Part of a small language model's weights: 5 heads of 32, 4926 steps.
Each number is 128 + 32 x the weight over its row's rms, rounded and kept within 0 to 255. Layers, rows and columns count from 0. Numbers have three digits each. The size before them is the row's rms in percent of the matrix's.

# down: layer 4 MLP down (transposed), 640x160, rms 0.0309, rows 95-176, columns 0-79
# up: layer 4 MLP up, 640x160, rms 0.0848, rows 96-176, columns 0-79
down95 104:116127071077141105146092159127099096148129105119100101124155124125161120089077050099114114177143180142064127131132137103176102195126151099155163118086136154136078092210123159096101105143117095189174104146132160148063177165098093117115143143
up96 095:152083146111107103155109140043117075149122151161116197084131108138138135119149124115152154112154097184121097121098139120102137120114151072113145067108169093112184152169188115110105129117100134108111090187158174121108137100077091110121108127
down96 095:079111125131105115104133110223157150096117067128144145118113122127112089092137044129085199099083091157149139074188211137192118152131124114105110164163128132138108147141102191183151148064133089125108133099074082139107150141170157116138118116
up97 087:146139080155061204148154148105103119136105171139094140148114135058128113094120156197115143125090141140134140091077085145128193154090087175100109112091177161109103148164125125114120127171100117122164141184089092140135046083221099177138175124
down97 089:121078121142199135080141129175162185141133091070153167142130100166123139155088122066115163119166096166113129171136129120127056133155141063112139111123106143122127119078098096106164156094119161114087114128172055116156194202095106111102183124
up98 107:122116106129118053248097159167105143158140116118128094160162062112117118142120180134098137121106093128110079132173167188086087185169122138164136154125104138106121137106194121128142116141096146132108156160150125135149128156105096075082127143
down98 107:181084135209055124084176188157136099131101148105126074095129159166128093176103097095089091116136147128149127182154096121129151163132083096183145162065122129165113192115119124101068104099185156124147159164145140090123088088146146113104144043
up99 102:077197147105075117121186148162110103154100123132148124211147153153106100102129132183128154156121015099213115120124104125181088163090090115083088083159141123112090093126089148132154137148163115125155126141143181111094088165131055177095150140
down99 099:176121071150185180141103125153096123108140087161127048079134126146111147148126098121197102075137206177102105121183112085112115107092112094149089165141137117155159135160191094110107090125121180177111044140119145106114117115153146134091124096
up100 103:078154168067127107122062181107127119128105110162088105098128107103115235150151125100082202155043132140134111083142135113146088075110098158111196111125164162086104075131153104139139101176066192106142137096130120140125167164106126141130087118
down100 106:145156158140108160119129155108097149148156086108107150136168109114062136131155123120145153110188092119143121198182082126147150123159071173118135141136124074166168156077144112048191145134141168156142149098154119042113115106110115111107133161
up101 103:145063056184118119113190137139154134090093142067122113152112106121160102150137155121095101130067092151107105139158161127086156123124061161115159118084125114080096161150168144103154158119108106131161143124136119172059164125177104099119114161
down101 103:159179108166099071155118145122138122147127129122128104087123137158114119128124124117106164170139120141132168124129082135066126132115159055122075154129142097099142081159120061139137138115118102147159130179120156131167095125117068150102194123
up102 103:115115124160107119112168136113134096134113135153157120117076113130066130114077177177084124118154154160100105228193133133106120127140101089103035107147157147151094189167120154112095069106155110154114089174151161157112103118118108097183179111
down102 110:131113135146078220137131141154140108144096118123132148163091164167190134149151109114106179094145127133122130076105130085116163035124124156137101114183134139118129074115175125096113165067114128121126138144102126129135204141117062153136096107
up103 093:147154099144109105113121143154104147205096154150124103130125092118131082124131188154167150154185133106196124191120106147173125094090133153165083114109149128154106121193119090135227132170114129130093138144158083173163153097117075071166147137
down103 100:089157127157137152105111206167190106084115117083171129101134110149080121098142158132118207187159097135140147125083117118175164120095139122048122117092145080094107114073098096074193069164049114149137147128133128065160113159144132167094164103
up104 098:112102131118097141068161109137141100108141206097064123144181090197090132149099092129118167099114147115147129136123124126161121164145129075076121113073089144120067156160131100070154163086119098148080234125129100098102191162155081137121148147
down104 091:175178154145117122140125186116109091126068162130130144074116164110177122106139101107160090137130113171114144137128111080175138145154176197118058130122172126171162064133132155163200131120130112065140087086137139179102141152190154136147107135
up105 104:067105198169141190159115139161129100100130144129147167160129117138074170157149117159118163118084094117076183097162137064142153187113124142126163124120078116131122104111138176119106161165116109180077169080103125102154135111130125156180148129
down105 099:168118059075137133079146147172131151095151123173187125094139136154141110168156111162141113094121171121169131102032125117132103085120154163078114132159150219133120091112102195111131163067105072140159119153080077144122102056151153082102135164
up106 094:105125170164081157150110113126132117176084147128165188068136105165153165145111165133111109128194144121099125110117140140107126147111095132125130205051165131085089160069131129077111161119154113111096159093173113122116115162105217137167117066
down106 095:112123102123175134158119061107171171124094121139119143185130191114118108168156161126182080170086079160100119125102117155120130111146159131157130068194072084176146062188185125132134114136148100093141065104140172087158136110115099126128099164
up107 104:145101118121166120079135183095140145115163074112083113101147188161091152171161095153156094144096152106105141158173098145119114152146158076118074171162093081094142145155130200144152124100189170129173153159182122105096168074137123103142091121
down107 094:112150117166114069159084107120091154070086161169175139106111067107126128106109156169141129094098109100127119099183172128148192141136151136135165094186178175177119105134172105154083119165054116114113080102142153140107136142123157138109155102
up108 099:154126124130122104113101213167116108075109119171093173154111105135112129095111105100175144114162129110161126165176125177169123149115109138150235127191102155174119153123084110074101153188085080138044120099123186093106131154138131100112153130
down108 105:146181126110150118153139134101117152156155142108182090102139184078153120154164126134113115116090113117150084093103158134078137104126146162145074087104076170130117165091139070103145147130199217114111213149106088150160138035114114179113099141
up109 099:100162126138094185134123145121145088100154079096191141123111191146111181161147171094151136144143111135118102096110129129142129152150083127165134153158157119120067074196153190140166114120165137131087116119194109120104141142139031162158149112
down109 099:123063133114120152157118097114126087133125140092169124151158070068059167095131144117057135121088092135098167144108142167134131190100145092171100157102112103087112104041136109167098191144083155147168148182146114103102065128128128172155117140
up110 101:165086076123137104074133149151133111118155144084145147080098107126191082138165107121123116106077149094178102187121139054113151083167172154139128093110113109101128082071161130160097127142129119116140115166176117053142175119173137141156095125
down110 097:177134160099140084143162116155092072131158161110193101087106085128122141083136129160157123146115098121104080116165162087074100148170147101157124093122156128099200158056138180142145147064130151112111091136094076123102127116178135147129160068
up111 109:081132183151137143109152015137185116108150088144133127160084163137111139134150139148136155092137131107120096102154171187171135155135122113154099164121117101057140096100150074106172115084149088180157154082125143145134174126089142109109178121
down111 117:123101144170090139154109113136148153159129083105078102115127123182120071144060049107077151137151144147149120084118136079222118174122168063155102166169158194089133087102155152143119110106134103206162190106132160113121121177065136149087145127
up112 092:090128162171146143104126082125125118139177176064117152144151143132133137096160131087127121148116054117122135132122175173085120148162113115117076126195170087131154106083096146097132072135134122175089123111081132135161139175070131067112148074
down112 096:173130119138101084156170157165161168080117112168150058122154151159109122142103135142108143202103196137121081133084104086121115149153113082150140129091106125100170091100124097069072117113171115106159164141118148121155183137104228135128127150
up113 103:137110094132104146124137090118129114068147103176103156087109118108129109141104109182136146000082075119154126110119117148151131144143127140158131155141164179145122129108108124176095076191138101088147078134140058077134212109151147160128092118
down113 105:107092077134143089114121091164159142146112154088113184186156140061107097108194029131145112114145149130184058067075174102144141137182160105178144082223134133139155147092126098148095126162081109094129139139141112097126059089136136171099130168
up114 104:136135079147098134080133177169121154116149114127097136087136051133113075103118170079127107175099141151156068146107068182141182056108108170124106148145113083123117154141183096148145169123103149142168090126118069157114107120092167060113169130
down114 105:128070091162095105133135135105115131181086153156126110186123118119155149114129155108103217128126106106110171118113126157146073160160115057077154184086141123037101138096117144126182182100070188120118159110151129119117139154131102155192155119
up115 096:094054082165098141166172081123102144133135152134115113139181147178058124135117120125181164197111110168110171167122135104072173113120102122117130143109089091153117098163144128110110168141132130159102183087136169203124128119126127100139127163
down115 101:120107089130165089165116148103192134127109075080153089175090080136119144090179154212107150174157171113086137077183180105175067071165139148102183135116129117153092133100110215172115106117125131160082146122189117123116054073160155097146113153
up116 098:122152173095136155160052126135114142144098094095089135065083151153150116134098153158146107088111068125131117131077103138206099151171126167132166110103183086076160136149070119169153058161152142114130153164176148138146113138133150197141168159
down116 102:107157108110112181111122172118183154081149184080123114144178162122103131155125125072140205072102138094052127155126135125104121129109110099126084140144080144173118176153160157172152141151099178186096117158190094091129128097168186141137129145
up117 100:077094075119161100027125094044102172129132170142137111141131101059095121142123123159105123171170125167112141201149113152102111097097167129128126167119096144107077149143127183123114163133124156130135138117097145123085178134154194074083147141
down117 104:142160139179109177143192138153141130094107135140100067134155153157099148131145146137143165097136080125070139093097092087199118131133097084119091099105196146151186072127125106168172140149127180112153136194142079131192086140146085151183131108
up118 106:115181139104133139128100152156113106168149135064072146136095078170109103127163182126132131112106077141099080204071128182087089140177089140137092132152091104182135174110137102083070115147134109150088188159165059145192151163170090134164113074
down118 106:105100129119117094129115144113155121072162135116087080070197113140142123169148120099143156135088140068134196155127139129136162178087157143123114162176130052033126086108099113115108107092093159142131082145090115141078145052117087191146107163
up119 105:126084111107165106161188127106126133092077110091133135132083134132123103087124159107112107165140110068152139139129164191151179083164144114110113101097104112159103200103138127132109074146096140104155096130134107158162112151076123085168088106
down119 105:091207138094134108140097118130135143152117121113157121194129112100115122180236113165163107141154119109147084084129129127136100109089149145074144143169143099070191062139087108136145143096122166198141145149106129109123127084147131169096128114
up120 098:137103122099057077104081066106176079118124058172150145062122156153154102157086114096125097145137107094135130094163149147154174115142136119128140124194126120102091106077169107167087126140141142087141084158113188157123148126172133153145145166
down120 102:161163108135119097124111141105157119108153183139099108095152127094157123108150169113167137066143158094141108124147122065125151184083185111121114151152178106167073100113104146182106075082102167086167113176134085158128073132127126137139161113
up121 098:119090111098128171119142149193200074136172126105105176108114125120135123138140085141078138105133141120149132172146089155208160079124095106083093059095111117108104152122151134082172144101109078067089158160118151160158110167100156128125131104
down121 095:110147142153111108145108064048120146102106133158159118109150131128120104136153137139210129131167141086105132101153134121031131161100121132124165177180154154140076131120126119115116104196118154151153129153147112070124173135176110177073207112
up122 096:130113108138073100163180172142171168173137103172144118135097153154116186115169143093112143083128146109134085187123146131134155100106104164111167098152152182137120138112128095173194114139122141080092151086137121129108185094127151072075212119
down122 098:091123132191127150106082097110102089087123224080175145136169140146113062153078120137150140141103130151086108135143079195117111127102116128050100134070146148070124147118124188097143131096135125148134167120161118133134126084090110118119122139
up123 104:114079139068133081157092105127147164079139157072155080111169144083114108112117176110130112159135128120109096203146175112108143130146137105142087109119116138145189174158155175107128128181099206104137138111137116146190055087133157130101089100
down123 106:119116145135110137094196147126126126113086140112178146088188165166097128049146111115128104146094045121135125129076127089135134090171177108107119086171160193047113126106160125143105119128115106218148136168135115155157183075154153151153058128
up124 096:142129133147096127125125140156178114147087133157146166146119146113078082178113152114145090122167074081172107111089161122161136108209133095124118130092137170118127105171201142147159111138127099108183108173087138182125076135138110175166121131
down124 098:082162133069113067121124118080084158126172128082163123048153103128116143149126094161090150152142148120113109172162128128120168094116153136102181163174128042186095109104034084121160118149161121143142166095153096094127113116135142107047085157
up125 106:135135129149111147188138164127142119135114149148165161128101106146130138130181164138075166106059129151088073146141131111133120144123076157118132115137089152111059106151085142113126113177107127119095063161130120108159133118117160105087126172
down125 109:128115152114143111177139099154126114097145181102048123104147132156099117123105138176094085161152167148088168118147109155168126121142031113128089136130117154140116082136066104106135120130127150174135107106098132108135162134076161132181132132
up126 101:151085091129119111106115091154167148105192153127145067107123130146191224085129150081080194152106104120068109086097152116157104130117184140158165159149100148114108131104135088131105159169169121117096067119118163144099115083108096110177156129
down126 092:097159140125127206119123118127105106111108142134130129128107130160141077193101068131121049066142106145109118113023133131064157121158081164154135101091121144138116132178050136134176083154152122125161138159096150146110126134154168135051179125
up127 092:100156124075150146127072126105074159093109120170075158154155118118140166123125116085092162212103105095097109108120156161121131175139104113110126124166113083181145105089119107088111111173149145144123142161121098213176128077145128087107178120
down127 090:145105178154141094167131070116172125123085114121157147085151123112102119141135103115128094041175108144133154141177121111180107120132121185131150105161116147092145111101122158203119106075142132115069114122072159118105111150163108119153075145
up128 102:090183116147177091059106097049126140067170084141091134148143066180174085148140153118139106109187168122123102174068182176139110164121079149131127144139074172133131143123168099108149117109119153129192155149127122087107110092136162097164075128
down128 098:125095124112148133167192144185154106125114157154129138053124118113142097098083107142104129206164149136136134087159067149108117127113124165138170120158162075126123118152135164106136108150143117097057181168152132184120176179142128139079102124
up129 097:143094095138137134114160144089122157117142176082109079117100094171171133167167201131138104167120115137083086162123100169191160133139152097046175110166096168147068142156135122103134097083170118106200159109103161116121132095159164110179113088
down129 103:097081186055144137092176085136100125165113130152147120113091196092161143131119122085171100111070128120143186097157115171087125185119149118136120139129185129141112116141096077135164179083118068166107130089139117156127155096129147111125039167
up130 089:153111178156112108079106133092073099058132088116097125139146131151096084152106118139145135099132130100181069093090152118131204150179162102071112157204123116162176156130118137133139083165168114148146090129151134101120116127156098118174162163
down130 091:124119094117111136155135154131217074127094137097194159170114085128098180096117104136108173144109073129025191096176129132142105170075101162162142137139144139081133158155087111101158164122058114138129168131109096141124135174170093122135044109
up131 107:109155086141134138115090155150101123092139082168187126148090078081134136156039150185120163056101123140206143160140109189103147051123140164143125113079101124142180145109142140145134108126121125111065153098079107128117119116076075113101138152
down131 100:077201115100145160192091123109087144102137192095115156097115174161127084095173105141121084097075110103164144112104181147095095136135125121138204139117132096177138083116145070140166093116124117134160076052142169140147139094140110129104133126
up132 107:073160135107123144076103148088111111120136090138092136189125071105163107158139146149071150132161107137135078202105130130134156129110135098165120089159150124107155082114129132103122137118100049117134132095098197087078149167097164153119152092
down132 108:082085105127141096085136105155089112074152170128170108112129140120117119127136116144173100163138176108127086082118160156142137098033134088073158074124107076084133147154206082130086045157153146100157098143093148103124114115124086096121142086
up133 099:113089113134083119191182149103108178117103160051100124144090109135167152099074132102126151075109112129120126128186116138047114135112104177164152109098132134132139078186116169120115136087142142166136165116106139180083044158085129070072105055
down133 101:107135192154136061054128139052178120133132134137119133086131134084156116123140165077137127121181103141098142099152124152194144127059114116126094149131119127161131108142110188109133136195108106133078118162137100130053124169122068115111112153
up134 103:199097132085199130130190093123147147112118153148100171109101104164147200142212128133090085161109179083143126171125106105130125170138143139137171193104092172088120090097072070126072120113149136146182138089121122147123112137155092103117131172
down134 103:102156105086101155101156131087072151131154057159097114087128158127115126142112138155125160201117144161164082120147145112203068133109145157136143132114126095122099139085140106082088169157141164137138189114121106113144059117115067112152090138
up135 108:142196151106115084103153117120048151139144117085132147096170143142104129107114045165163142108119103134100157119093083144137155108092133189098177063120143157144124117116154109140151140149070090139178175084048097164127172112186116125091161082
down135 101:152154090104170194103138116151216085175128134095117183175091070117158184156083159149125156121191126119208116119134129142126116100117073089163103129182148148066119166105129149122105091118136147184133114104131146126070129140092125151094142097
up136 103:139057184125141135096154090121103159086151115132144121129092137103117136121166077164105162090151194137150177126136123092155096185157162119158119119120133167056073124073121052089166200123122105151171183094142117137157138119104128120126142128
down136 107:122160098150155128140161110129128088142119085072100129173176123207165132163119147097113108150110080100179127113030116179156133099152083066115099112140136112119173127120067135157112137128149105101142151080125120118105116123118197092109111075
up137 105:102090116187091158105088144112118096169114106146115080135111193121109180113118164131084111135126171137138153123116149118134118209093208147165094155133126122144158118192062162143126119202057105122101100131098168097070142116112073112107190098
down137 106:139096116161140094130173092082121118129137209137075159095144130092131159093133133102123079162076133121125105226122158120113147101114192124126170180128128098125155143136127138137117098165107100126136146139126099110074177104129142152171069180
up138 093:142141145084125170140106171159158148165125130140062201146108083134090150158149190180161139074120124147107152140141110088102155126125149118153104102125100141127183158158091120164140111112070149129136099171130097095157110170076128099192133112
down138 096:133072124114104116141153055154138137131149116145157128146151144123111091109098112121094139161124068076135098122126141108154114148100113126143136142142140141094077111136169121095090097160126135137117108075154201107177119122118142179094133129
up139 106:166119089120193073123095114158069135146070097182150100087206172107133090095106167182122131130121088167151163131138175126182170131197055134105126147107125090145148119130123101169089115068138103094085072121118085132144116114108127111155119061
down139 104:142135164146103088159134093120140104140074096137096108095168162146069132134133094166091173086118115118120158123074141156126114061139155128115139075155153088134097097106137093137141121169164120170150114140120181129173134100120161121140072104
up140 091:132121107109057121127147067124096154100161131128120135168125142174124122155186137130118156111165059119127109190115127136091147103179140113182088124118125076172132124125170136121102129160127149111122167143091117149217126127113123184102097100
down140 098:180104121117185101121105067085153118113109152135122103091130168146130145131070193156126215163095159109114165023115172093126199141074204072083131147154156123119135145088106112138087164111181101140097145153144098109100129142099128094130059132
up141 107:099122183057116133120090132151146145127114120124102191120119161155121142113064185162184099165073161126165131146104141150143153128118141076125123130108138217122110116109141128099076135153160178125103103074111078128127118066154103175095097064
down141 110:188141135134122127097081093121150153092154127183165116136095131076194157152183128099067116122129142113104107135075096120147051069103172132114104117107182113131076147137112155158139193107085129098140088159159151147148159129139142099150159184
up142 104:146162166089141115165147184091117118120079164115122108160149161139174155132161152178140095100147128098158156125137141107082131086097161168165115145142124130062135127093123174097098183199117114132112118113127141173205153092150080075140107113
down142 107:106135107136105144145195132176155144132165100072138150149118089069137137124121111113182098137150154168114103063062087091095149171190106108095096190136209109108143163211169144097081137128143145153124115149152172122129129164171156105079133152
up143 109:094110129082067146144156126116139132145168215134122148117137106059112132111137150128133192110118165103151098085090135163103190150129154089131088091094073099127173134128113071073136083092154185121115177141178140174129154103094087170101089130
down143 106:111125166147135184101143127105087160121116075068153152120146137127225090165072094124131111138139082084131122123142107126106090177112108140145199164157115106117115117093048148111167116121118078086164164145086120078078159113090171102119108182
up144 100:104132121163180066157168104159185152102183096169139114117154205155183130138140120166143123170140082126110086138115183132083155084126125122155068114138151099134085117141062100127164120131126127052163175112095192141146092159121101158073107120
down144 102:165150092112115145070101114148130125140073145165105130150063080171090120155064135118101141085137135082111093064117050127170116178132188093151100138116112145094160122110108150106113104119156135110081137153184105109112163112133171070127101190
up145 102:125079111186140195119114112102079149066104088196128213115105166137106129122149080125143088141128085069136087169067094084187147174150119143119118120173096119146147106109186149185099122161086139129108150179156102148141159122126135099135103068
down145 104:162152165129087085117187153049129154147126129120157126113121073108086124106120123131127098112147170123173125120179108177165089110105142167104151086172116123079121112065122114145061076124155077118153138129092124168127098112111149123088136141
up146 105:157090150168101106130113163151083190154103175169137144114093163113066163171095124101184166183121140100139224060147159108165130118102117111129109123205137155089133135095153146129117133129101103097142086122111145168091100150100111069074093084
down146 109:137173133119082147133148107174122085157116089060127097107171138149097035114060132092207116069199186118104084132143064122210137141105167161102124106133123093178081166082120160093151118149122140169162126094094179116111099158110110130095149158
up147 102:109119180120107163119116159132070103139052124139137086125151174125131147152095143124106077113098147103177091103126164199162126124120148124132129087144076116185166093152135144201142138158106151090171111149107138113097083138107085088133140146
down147 102:092130110158085112120095082137176209161111120075129149122160155162126112149108115129118171104175150163101171134126113147108075165125135139126089120119095100073037106111140117123150083121124095194103102129120093146161133147112113139105131096
up148 092:051171169126077127157172089103106153093157134178118084108106088139120076121143127170068116110108161105106163118137126163080151140180143131141138141098129157093196098141146094126152186128105119060107101159192135115107096127134114136130110110
down148 098:176103110172163141092149104173116075142140145067127095117128153113074160185064140081166116141143040154097076156093144158196114136079096123092050121094122164117129093092119104083135072139103180144101113139132130150134157149139136174075122173
up149 106:148104122137137138124084091136138140111140115171160096115156062102124126116081148203125151142151095155188135110178130147106098145087113170101141101131178108171188187087097108097131109091107123222092185143135110113097055078122131094164103136
down149 097:113088158146095114122125199060058133137129108090142183120069166143156126098100144144133104182148149108165116207142124154119125091069115099079084135167173135095176117101133150174120117103110132122140123130166160138155114127176119082138135194
up150 095:126086136091125118083082113126091111097156098143119160148049179129130134117121071158142124116114116084113156156188093178140162068079139102103119060111138122164079132073087123140120157155154188185125145207164146085157107136100170140125079107
down150 101:136104137150091135203168175110110136115075111124173096096189114121107095143136135120070159131125106123204132136080149105094059116137109138078108226133128120141164118110138146125067118112085102096139172153088135190066125119143114155120151096
up151 095:102115180144123104122113105124062110158069184131124085148132084089107145174109150113106141128100173134134111166132140080123072112183105171112105058108163122091102166191171128162150146107072170114162049121089171132121143101082105142093186091
down151 101:129065114191115175142152129128089119117149114128124109191120125136074132121144119145140093161207109154108121143116109168121111150115209154148111111127115146146153089048097122077072186096142145159108143136083169072162131130115136128132123163
up152 091:071128124109091079099090169101168104102096123147163099093112182114105144062121122130103154164104112139125147118081154045152155102089160155142121121146121160173129151049101117135146173112093107125167107121153098075123084140127188175173122104
down152 086:136112141133109131117122145164094152165121081131122134175131151130183112231110199112143136103153164076159108137151096183120078179136134130097131152085161052067186116176068101116091145162168122104094126162094126176118177147115126101174155117
up153 101:077086123137039124129145178142133108078145111112102116139138219116189188169123123130187149138142154187150166155146097107152171122121158154157117128118107086100052076154137177141186107097127113062106159100118114112117155148099121135123112139
down153 102:139105171153183171152132145128183123121145181161155100138120061175108145092140112167109146078144208095080128114101122115147069119134070200145113128112118141180123175111144105088145111101167106159180124149108110145143145148133113097080181122
up154 097:207092105143117097094079101141129148103127111091083141111146112070103101134162124182120117156159131105093088123141130167185155139122103096127143165152115126156200164161087137112171178132152158062105139137066063135149118179122161071158160130
down154 105:119166132154113144160143099134132113122139182143105171159130139198118125084117088088141153094114165171139118162119112069093126111077141142152143135088097124176167142102110070062111104162105066129167106135118130091159127095118196111096149162
up155 099:063147110185110132097123131093095132113145146114185118124165116114198074090130126127144187088108144149084141175129201103132175132159088056069104145098177145125185143146141110131187106160119131176158181107120137124125107115158111096123147079
down155 096:149190123115139194219134169156181166135115141166175149141069071152138175172132066145080103107085143137110146149129158121150083144107167134167137109136126130156157089164155158096148080118117104110080095152148159136133105166102080142079107112
up156 097:173148096098121148062132080120118052148118153109173112151085162142121105202109122103177131139128095104121166092066116116099167139142150197133142157112155198147099126111134112144179090134118133074156118117111112107118148128158143143162107120
down156 094:133068157131122068106142138104055102134165173123116080167149129120135133099147146102115141123148105129087148147123140120097130146102156166116122142091074194108139169143087120104067169127160083138072108164115093127179148077123133158170187156
up157 093:134155151152136149177120128127123148148120085123165135125170092069076128100139022163138151135159119091100115127097123099088131075121110155117161148125123130156158137138166155078116148118110100105177143096170140153078179118149139113151152125
down157 091:107087107119117129097094118102152133098195160089136072162109159135153183177097109102105144111164112169150125161112141124138101147149154183146143082153136092157102159049082160199105108104099172092159176154073113087131097106140129141142148090
up158 089:141115152174105179139189149138179111122133143141151143146119109085130082140150119187129129181109110070141103121106105126099080186093104177144116188133138130134140076135055177149115155087120177090117151085159016129130110119147064061163193086
down158 093:129153086040174144127102094151050138127117168108125162116162122164176164131094111106119104082132213179103109146167202116153158121149137121062125146193124104130123165138111101141121113129162099108097152122084162143098219162138157147066035150
up159 105:157110130159106124120110182155147122086078160130165157142100139153174169088172076158114156190142144094159139128172141096123085157104152159173117118150114176142082134127097110106166166155172153145109048136123110127090111151068114167137118132
down159 102:118111104117114127081219069152161089128132143137105073110147167133089106199131199150161132104156102137097117161106154100157134080124089045068137133148131084102182161110158151137133098109123183123152162104144181135095086099124121120101117105
up160 092:151135116107184126121169176130123072094077075130112143055153163121147133172130096094077118173156122178165163143087156088132156177062089123111112163148093114112130142114140132111125100151122111088126098096117199129107115215117101140159164101
down160 089:129112102094129160125103128147123115132145154125125130142117110122151142216141143169143151109150164085123126139218109158121084099115197095159084078143139097098105121140165154116109117091164142202089106177134108117138210085127152116148093128
up161 096:124091153121102062144145099121170126087130165131142127129135092154114194140103094133106136138160130146117154127112140123093129216095126052097172127080122196122104154122100110126086181081103194142105168109156149189136074167111114103162128118
down161 093:076149170084115097151122140112114112113122077129127172139144161151181167034120138128110159099110182168118162152117142158113135100146089204177189077150148089113118152134128157148155098166174092104134164085113123155074113137157090107056096117
up162 101:098178171138142143109145137142120137136107164166117135101100104160156177128163176115115137169141102107171090122132126118171135152111154095050249131166135121131079107176102092119085064110183143128132158147160109141150114152077126134106093065
down162 102:122116097115096123173062124105144101103160189158159075108208129152112118144153127119127175150137119135110118139107132142127100122138132148138096108115157125114170123152173121082147106153122155182106110105096125078146079140117174057131121109
up163 097:131106085106158082115140129126136088117091145104069069111061118107129103108135144140103078165127095100172164118103171108095140094218114115084129161101120079122129116172167102199152201110144189132156205080121084118027153114146142170157175144
down163 101:079113122075082106155118153157125101128156148145076185113105092099114177151100086109117119143146148156104105087099172118077178168063133130129137169115095128136172102136136091055150105125154112153124152159129139063091133137143179109128126124
up164 110:145145105121117108137158185089122136173128090161116130098149140115142115089097102099097102129071128136124152121090145199148173145151158081075089150120114125151089109087134127150108109118156111144073199172167153151097148141152123113157163106
down164 104:104100192137140139113120059161141136132082095108092081162087137118106131150096142128103151170150110114128156134121121157129143175147102091184116092129107101081103120173091147141182140123117198102142149079137153089146145149168139069157142145
up165 108:119117130090125100128110078116130169103102125177074115166120146068105123115153147181165153115110137167063137151098108174155146122079065125081117096103139156144139135195142179099095142107174141125098183192136110176153125087081161142169171085
down165 100:108138114130117138110213169112130127153132057146083100104191131158126086151145168102126124083177125129121118113159148128128205107097120077156078131143151102061132169115161082119150166093141090157139061103132155125118159099134106129096102109
up166 102:149126126144136138158116097116171132110115182131143131169183144138136100095178105104095142153116129085156136133190175080093082178159134140143182153148129111084130149133150136196131102119098104132104100127062096147144061078112124090070082105
down166 107:106112136112133129111103161052097145103109146169129136069107147168124138134148141152159117121122127092097150111074038111125113128063150223124163135142091112109141188167107097122159099140159178167174136127101145069140164128114095177142117111
up167 101:135147101189112184078125108134138107167117133102122100136042160176083117102167162113106101163076119116113156122103144196099169146135110187188062137133143153085059134127153160171154139119070119159133162171180093079105114141193148099181120125
down167 096:199108168126143065169082135187137158101132114193134095116201112108110151184132099143109136109125120073120116139163143111119142115131062082174143091086105096201189123176159150108069115150185104176247121128099138157113152130054123154122165125
up168 102:123082152079117135137144169171146134102102023141152152069119164090140181131177171189115128094161095115155126142103112078108049203100140099116142099211132143125079104139140115056148145165161128078133117152163102164087136092095164183108095124
down168 096:100171114105145081139074104130114080136162136176177155117084115149074108141096055120116123158112133124117144113146118096137153087164155146129164150088210127164144116180117157126114132224110114083080120130139094096143133121121094168192143108
up169 109:159039083180047079092136154167121151115096113176120182188112083066116078140160141129145149121161170117119108142141181133129112104153158130085136121162103105122126184113128085104160145141091093171066152178155152107118126130074110165163116090
down169 105:077166066121202127170136167135112160147155164158133097116136108021139137190093145091163165133105117043126187147147113112149124128133146133149145109110147130118080109191100174091110106118092104167068125159171112122124096141139182100168153147
up170 095:108133069150130108163057170112112130146136127085110116155147139115129046166153127233153107141179139124162170128149113126111152143093103144131100109158146086124108136122131102149124123080123069113135147136171187111093135135126142137174174118
down170 099:094145155105109070111098091091118139149085105151143211084082102125092127098214153047077106102146114116128132132079156139087127148089163153119123109106102128120127163166180169134147151154128090124105114141173126125147124107140116075150114225
up171 105:187122125107126181137145128183168162122122152081154152138159151118171121154111150124123122099127035163051124132137158103080128115123133150075125133110125155131183119136065089142134162146125116143165147176113108151065111123172065111154183101
down171 101:137127124122165114141128161129094138134091118117143155096125124135128143120069084111088147084159122157077151109101131118071227134137114109140136150172111073095143149175135161169153112086151108129117137135108086078092081102145132110084079132
up172 102:182132158107170113145067145159076170079164169123063144101135144127103128169137111124117138171148105148159119100215119100160140113133086129117094149148136123132174156122094136173112150141136075149155127111108138141173167166136100197128092096
down172 097:147128146147178138145149117157142079158087149120136139080162124110132139128080129152146143123117167141198145146152152144137149087157109186128120160153118137092173129064089015130083066111168100086101121137124076148154185128130119109133149114
up173 106:135098079128174172138127102154192074150139118120144146115123106102103130149132147117158085152161143138122096092136154160112148109097114163152116152197142076134135135062132124110150099119205090089114177105130152129115151154122115087159078082
down173 101:119106150166111142125150101115135131111171110188150100190146113123195102180109131130148132085145159158126104143120129123151158118164152084131157043075105161097098103155112144139133114080145159223102104098144184100141154117092177129059133151
up174 108:184123098102105097140074163113086208088166170069176154137068177149197134099175177128148117173144142190159084146160104153086126099177120163173188168109121123147083102125100117128080119132132113132170110112173167121134109131139148126096137192
down174 102:107109138124136142201164114140195118108099135143124043122099125097141107095110152146084093112161167134140091144098186177185153076118135164124072117131100166101160060146116018113130141154124125139146132129123149177105176149138157101139106131
up175 100:135114139099081141189103169157130139100139123186149125077068151123088144139116150079119140082208119108161161154131128113163156168173098141109114154107125173125150124160136106158119120123126144127060160136119159128103112132114091061101111147
down175 100:150157093112136091072102126156134132177145137151190157060175155094038111176121173110067188110074080124115139210151151151161102161105114137141162142133145088149138128120149179108089173166156134150126110104128113112108123101076101110191163064
up176 114:146100157073174145156132135118127102107205185087151141150104155110086155134125170170130132158131111156137168126112121072112158135087092131161101053073115098088153110147154079097151105098093121061169165094118154174142115155184156116082145093
down176 108:119127130140144125161155120124112182087083163131097113077130133162186136114170119166081132143070145083114106126115113185129125095073146104142140085171119163170155173138104083154107127123151093203206086119120141157198186078152135111156104100